Weights of a small GPT-style language model, trained from scratch on English Wikipedia.
Size: 13 layers, width 256, 8 heads of 64, MLP 832 SwiGLU, vocabulary 2048, 16.2M parameters.
Each number is 128 + 24 x the weight over the matrix's rms, rounded and kept within 0 to 255. Layers, rows and columns count from 0. Numbers have three digits each.

# layer 3 MLP gate, 832x256, rms 0.178, rows 352-359, columns 128-255
084105114133113097124105166119086110101177116137146092159135115147117144153144106062129105129101106148139108130136123147113120113155154104123162082138164091121129137143113093100175119089103140151130103146100116119090133100087117163128123101138105161159161150180153114142133154154146131127066133091120109144187133096060161099163152172156116154139135147120117146106103100148152129156127
155126152105152102123105116093148137144110119145120123103111162166139104138154149163121114098099118182079142132120124145179118083153111107142146156169147125129111114128069120147117082141109131137130146095118086172145122085106159112119127102142089147112136160116138104156112107090112123095106154127129079114148143175060100166168128142148126141154157088117149150126171151180114101134156
112142118112096157127124115101165129132144161156152145141134092110139144128144120134149130139168109097076095130120150104144100091166169152145115123139140157109135132118111159158125094073148113164110098161119141113133121132092110116135116130126113104136130121095163089119152142147141123113134120126145128130095146114087112118098164117104138131075114147099160135146117129145107138100180
206148104167168101156109175134137089145106161152162133131089126145145148119156153084144102120145143123124156118103133137120116119132160136140113100125105109140082098177098133137101165117133116173103093095090144132174088111100101105131097104078124133095124122137122179109136121196126104107092125115125159125120117148145095147169087137143099166104168160066102122102139129127084153114127
124184153104118106132146119138165152123109095120138138134142110127068158100124169135125104124144134098161138121100119141211153114106140110131116125136138104165136085132150123135157111135114134136156156121131125122155072122104112120067084122110113106131136097135127164150154106129129118124122120115137144150102117112155108136132123107121131140100130117126141077123127119155156107104121
138146121148099125173159169120142078155161144164129103131103149107136152134118156146107143102108125144155120123117140112157113140129112122146080154119109102141103139101152121095163104098125133125115133128135101095141114146160147180105176120081094155143125097132126150125123125154126121152147093106114092121142133119101171133129135068134114140120140131115124171048116106146089155130116
157094126097109094132133122094102135176107102135089126127167078117129097114122152132131160141107102092122116115137102101154125131155138173147088117125126090172154135137139105124140111094118104158161112099139118158131136140114097120140128142118119142105157153109106067116114123104112115151119146154111158146113127111114131163135128113103134138178157089089127157136126134109141107151120
150120136095149190083179128171146123127101128167145139114137147174076166130135129153143136143127108125170110145146184118121138122156114165098141093073147220140119122103127111156165123133139089125084140134123185118131125101133123135180148108112107139128166108111143103126117136113127129124141093140139108149067100127134120125151119124129136156128114150150110145151116137102154171106134
# layer 3 MLP up, 832x256, rms 0.178, rows 352-358, columns 128-255
092134166129141176104111124115136141122104157191133158131162142104112112139104132126128187108089136096107112131136145118133126146094161107126118120143121118129118145116098097178114114102078108137069144129148123126140093076136144161108101182168125130140081147118113152127113119110116144117190147139113138127077143125118122131127137111144113137100115153110105114110140139159133120137128
145097131096112086133113135125131118138068136092133165163087122084112122157143082158130111158118136099116100116153136157109137129122131119167147095103126152168153108159128102154136091161166135121172114093136120149134162139138088149110116106138155133128123056143136145136150126115139125136117160126157113175134119142141143118139175115079113126169139100100093098122124106130126127131092
147152125122132105108169112122158165139118141134125109115146141100132146101121129157126122163153112097082090142113137128093116144155130141143117133134142152115109133094135099135104131117142137130118116153113165097145143126117092117119143147114129059129136166108140080091178146146128158135110123148114142165139101106079104158086119135132131162092152128115146156132134127134096079107158
135108135142121090089150106117142106130156138139129098117142119114138103139127098143126091140124139171104154164166100108112119157113130165120114110152091148135148090103139068114117122125093103136163119137106100073123082105093139149134113113120157167111119154139161141108121118103131111118131134149118099174144082145119119119128162169128092116115179106144086145180117101127156120172103
154157114104105148162155110144141146174112102147093149139143146128117125125132168127160109117138122111124137137107122107122086154088102113116162135122149104109146078097116117143195142151101130184125149136121129146146087096126112094136131116108121134134144140093088138135189132111147131122129114127130130158145121154095092155125107140108095147107087137111193108146115123139166096098135
135130112117125158189105134174134136130109063105132169121111141127160119108131117114081100136168130112116124159158111125127113089142119088174127147165134166155106120114100099178141107131121131073118112144108111152107088148141126101129107129157125101120110126149118111127148152124112187101124119112119132134137098114149156109098155153113096121151148125118154127148148128165138107132155
136129148131147128175134129101186148101135131178104121129143136138131124157123139112142099146128123164095128125086156131166068152130070112157135099156107145102178145135080148104131150109123119117106123115134123152130116120155134147099140111170149150095125107138121105102114102119125133138134139123117151142142091098146121133096110177119162150115133148158126143158106156151089120124142
# layer 3 MLP down (transposed), 832x256, rms 0.16, rows 352-358, columns 128-255
135126149133157116152112123161159139129137138167151157139101139081092154125121140162136129131073062159120105100167114140121148170088091147152142101156121148148096135124116135112142176144103123139080116161166164116124116140161090123129119079154175120119125130145167132141072139106132083102135132154152143114115135137155128160144122120129125092115122102101108122088143148144128196113151
124101168121084180120125111132130140151092143114086138131111115106114135124113111124108102183107121150183161115115157114095104109137114146076149136139137127154149117181109078126109121120125174125187127123131146112129149117131179115149145140116151126106169137146120109108158145122140106120133115115144112132077117145164140186127128116188126102151168129106130094109136152108107131123085
121122127130119157121148103094131132117123124146157116113190116125125116135111137120136145126192118145097131134138138122101131127156108119106182136110115090101137173137080114159117125104104129139119130135098170093150114135155129105112142156145107121126171137141119127152091119153149152110103127136153128160138120128090149141134132091103184087145100139105125122205130114106133175132142
141149153145150133119133096153129146136141164150126087122106115146123122133153146116097127121102096131163113127152136145102091120120174136126072127143098160100090136132171109129149130107132123109117157086159102145137129125150149113138097151123080142109072123127184097141150126186104175120155130111141146186051104153118108150103120129128152105120150124160123139125139092139137146111145
104118128127134122162112137089116148116131133131116113110168147140154181138098107144113163120132152188152158182140178110126125108075100113138139171134152122111130129121103144146106110114156144098132122140107139125150137135105137120165114105128117147118167122141152145167108152104157116166163188137126150127175117098134131112142146144131147108164127124127099125109140121142165133157086
122100138151148102144128109075139121128148121097165181096126163173134105079158123183131121134108118116091120158139140120091143157130136091140115182135131126185138139129146101127127203159127130126122133137137129143160113171134136126125088131131127082137122107147137152115153133109132138079114144111083116137166110121149080084056144138091098143141132137107134092133084064133111139089129
140155098106131120167145125099108144147125164136216082154163134091125109115125179081159147176118131089112122135101168117153124134121170086138107148141158139110186148143126144146109129104149127098142122095117152151119112119091151109126117094122120085143149096166104119136119092114128112170120127104147155136110100137148156134078121159180132182089138095154143182108119146155108111100116